Each number is 128 + 24 x the weight over its row's rms, rounded and kept within 0 to 255. Layers, rows and columns count from 0. The size above them is the row's rms in percent of the matrix's.

# layer 3 attention key, 128x384, rms 0.0284, rows 103-106, columns 96-191
size [104 114 107 113]
[[127 112 117 137 116 121  95  73 159 123 159 159 130 137 162 123 162 151 109 136  94 140 153  99 152 126 162 127  99 122 106 131 164 130  97 127 110 156 119 112 142 135 144 148 165 122 115  63 106 143 113  75 119 104 110 137 168 115  85 139 114 143 125 122 173 114 120 151 108 122 141 172 126 118 117 111 149 110 142 150 157 129 135  77 106 137 148 118 169 130 170 119 112 142 122 155]
 [121  93  92 139  64 177 112 104 119 137 123 115 107 149 169 105 130 151  99 162 144 150 151 119 137 166  99 106 135 122 133 109 144 134 134 150 148 128 133 110 119 128 179 146 105 111 143 118 105 116 124 136 111  99 188 112 150 119 142 137  83 174  90 140 157 128 131 155 137 142 141 134 120 106 146 134 125  94  95 115 162 138 159 120 137 120  98  96 131  88 121 131 136 147 142 108]
 [110 106 122 161 135 159 114  96 121 154 151 112 133 104 124  95 136 154 126  99 167 124 131 118 133 137 121 132 110 108 139 129 115 104 138 122 119 139  98 153 160 161 119 142 136 149 110 124 128 124 107 150 141 139 159 126 120 133 148 117 138 180 147 169 118 117 160  94 140 106 129 143 127 112 154 125 124 113 128 136 125 117 173 119 146 143 161 139  73 139 131 136 105 137 147 121]
 [111 105 142 168 116 117 115  91 137  98 134 125 121 110 117  97 137 106 102 136 105 138 111 160 173 115 138 169 157 105 149 115 106 119 160  91 130 136 147  93 131 159 140 143 145  93 133 128 112  94  88 114 150 156  95 123 125 100 179 146 177 139  90 131 180 123 112 116 148 114 123 175 113 119 111 139 157 143 132 128 131 148 165 162 130 135 142 143 130 130 127 128 176  99 157 107]]
# layer 3 attention query, 384x384, rms 0.0295, rows 104-107,232-234,360-362, columns 96-191
size [132 103  95 119  93  92 102  95  91 103]
[[126 147 134 121 105 104 119 116  85 138 108 157 155 158 143 101 144 123 140 144 135 122 165 118 132 142 158 122 117 119 108  99 158 119 115  84 142 154 141 115 138  76  95 120 153 134 153 120 121 123  90 134  95  87 129 144 131 159 105 147 158 170 127 154 149 120 115 154 118 135 137 131  97 107 123  79 105  96 115  93 119 146 123 126 133  99  89 124 141 122 142 110 144 144 153 140]
 [153 128 146 146 111 141  85 108 176 126 145  96 138 113 130 141 171 115 154 126 164 119 153 113 155 113 119 126 136 154 111  78 115 102 130 115  76 132  81 152 130 139 171 141 143 133 123 110 162 120 115 127 127  93 119 151 101 122 152 117 123 120 116 123 118 123 120 113 123 147 117 123 126 134 123 129  89 155 185 193  88 122 139  94 110 138 144 128 113 127 132 139 123 141 127 140]
 [140 120 143 136 100  97 112  85 163  93 142 125 154 138 145 124 135 105 124  99  91 146 112  94 149 130  88 153 145 126  49 136 113 122  82 126 135 129 115 145 116 119  85 130 115 156 131 177 160 149 109 108 134 143 133 100  96 154 145 150 177 178 156 104 132  82 146 129 148 160 167 102 146 123 116 134 146 147 147 106 142 127 160 146 114 147 148 121 129 116  96 139 115 138 106 128]
 [143 108 118 131 134 137 171 129 101 135 116 111 147 115 123 116 140 162 161 124 117  93 149  97 129 136 141 129 118 100 115  86 178 104 115 153 140 146 105 113 165 118 100 164 143 132 174  77  86 146 129 171 114 157 137 158 136 166 124 149 148 150 137 119 158 126 133 121  96 129 109 138 112 143 114 104 114  97 154 106 118 114  96 142 147 167 138 143 125  94 134 135 111 113 148 107]
 [149 174 112 157 109 108 128 146 147 169 146 123 124 160 103 113 142  91 110 136  76 116 136 121 116 139 139 139 170 135 155 145 139 113 101 115 149 153 137 127 131  93 161 168  72 139  93 118 140 101 121 149 137 121 135  91 112 149  86 130 139 137 123 126  90 152 108 120 106  96 129 131 133 123 107  69 138 170 100 151 142 107 141  88 124 108 142 106 135 162 153 121 125 123 125 188]
 [141 106 156 152 104 125 134 117 119 114 142 120 159 149 160  95 144 154 152 129 151 125 129 111 100 121 126 139 131 138 167 145 128 108 112 118 137 192 148 131 139  99 104 114 109 164 148 167 119 108 102  87 107 126 133 125 161 132 114  91 157 115 103 142  94 100 139 129 182  70 104 137 103 111 110  94 121 125  99 132 153 114 117 128 125 138 160 134 144 151 134 101 151 153  99 111]
 [144 133 123 152 138  89 116 129 142 170 132  81  90 114  99  97 196 121 124 163 117 162 126 107 153 148 103 162 132 130 103 135 116 117  81 128 108 146 127 141 106 158 107 115 102 171 143 184 139  91 149 159  91 109 140 146 134 117  98 120 130 118 119 111 154 109 112 135 147 108 134 117 183 100  84 158 153 141 136 100 134 133 145 153  90 110 100 144 143 129 102 128 116 199 154 134]
 [185 165 115  96  86  85  74 105 127 157 133 146 141 107  95 114 126 118 105 148 167  94 119 129 136 106 130 142 136 165 102 109  95 150 132  87 136 172 102 110 118 116 151 124 139 119 150  82 144 153 104 109 148 148 115 161 139 117 129 171 155 138 120 120 153 121 106  94 107 137 157 125 136 120 117 117  76 151 116 115 119  96 115 106 122 153 131 147 160 153 112 127 169 146  97 165]
 [ 96  98  88  98 132 124 142 124 162 117 159 109 153 123 135  86 137 121 129  94 149 124  80 128 166 106 137 153 156 129  79  91 111 149 139 150 182 144  86 108 135 115 154 151 123 116 136 127 130 160 145 124 133 144 172 121 123 141 119 122 164 159  86 117  80 123 148  89 114 120  92 143 118 141 122  94  71 113 167 153 131  98 134 169 115 154 138 136 130 166 128 132 100  93 129 105]
 [189 105 153 170 132 113 130 106 163 162 104 119 131  88 138 121 149 138 137 138 156 132 153  59 154 121 109 131 140 122  93 122 120  79 115 136 125 154 152 177 123 136 132 107 155 149 167 139 132 130 122 139 125 132 162 151 135  90 119 140 125 127  92 117 151 122 109  71 141 137 147 128 207 130 136 138 151 151 163  98 158 127 132 141 156 124 118 145 115 144  79 134 116 152 126 126]]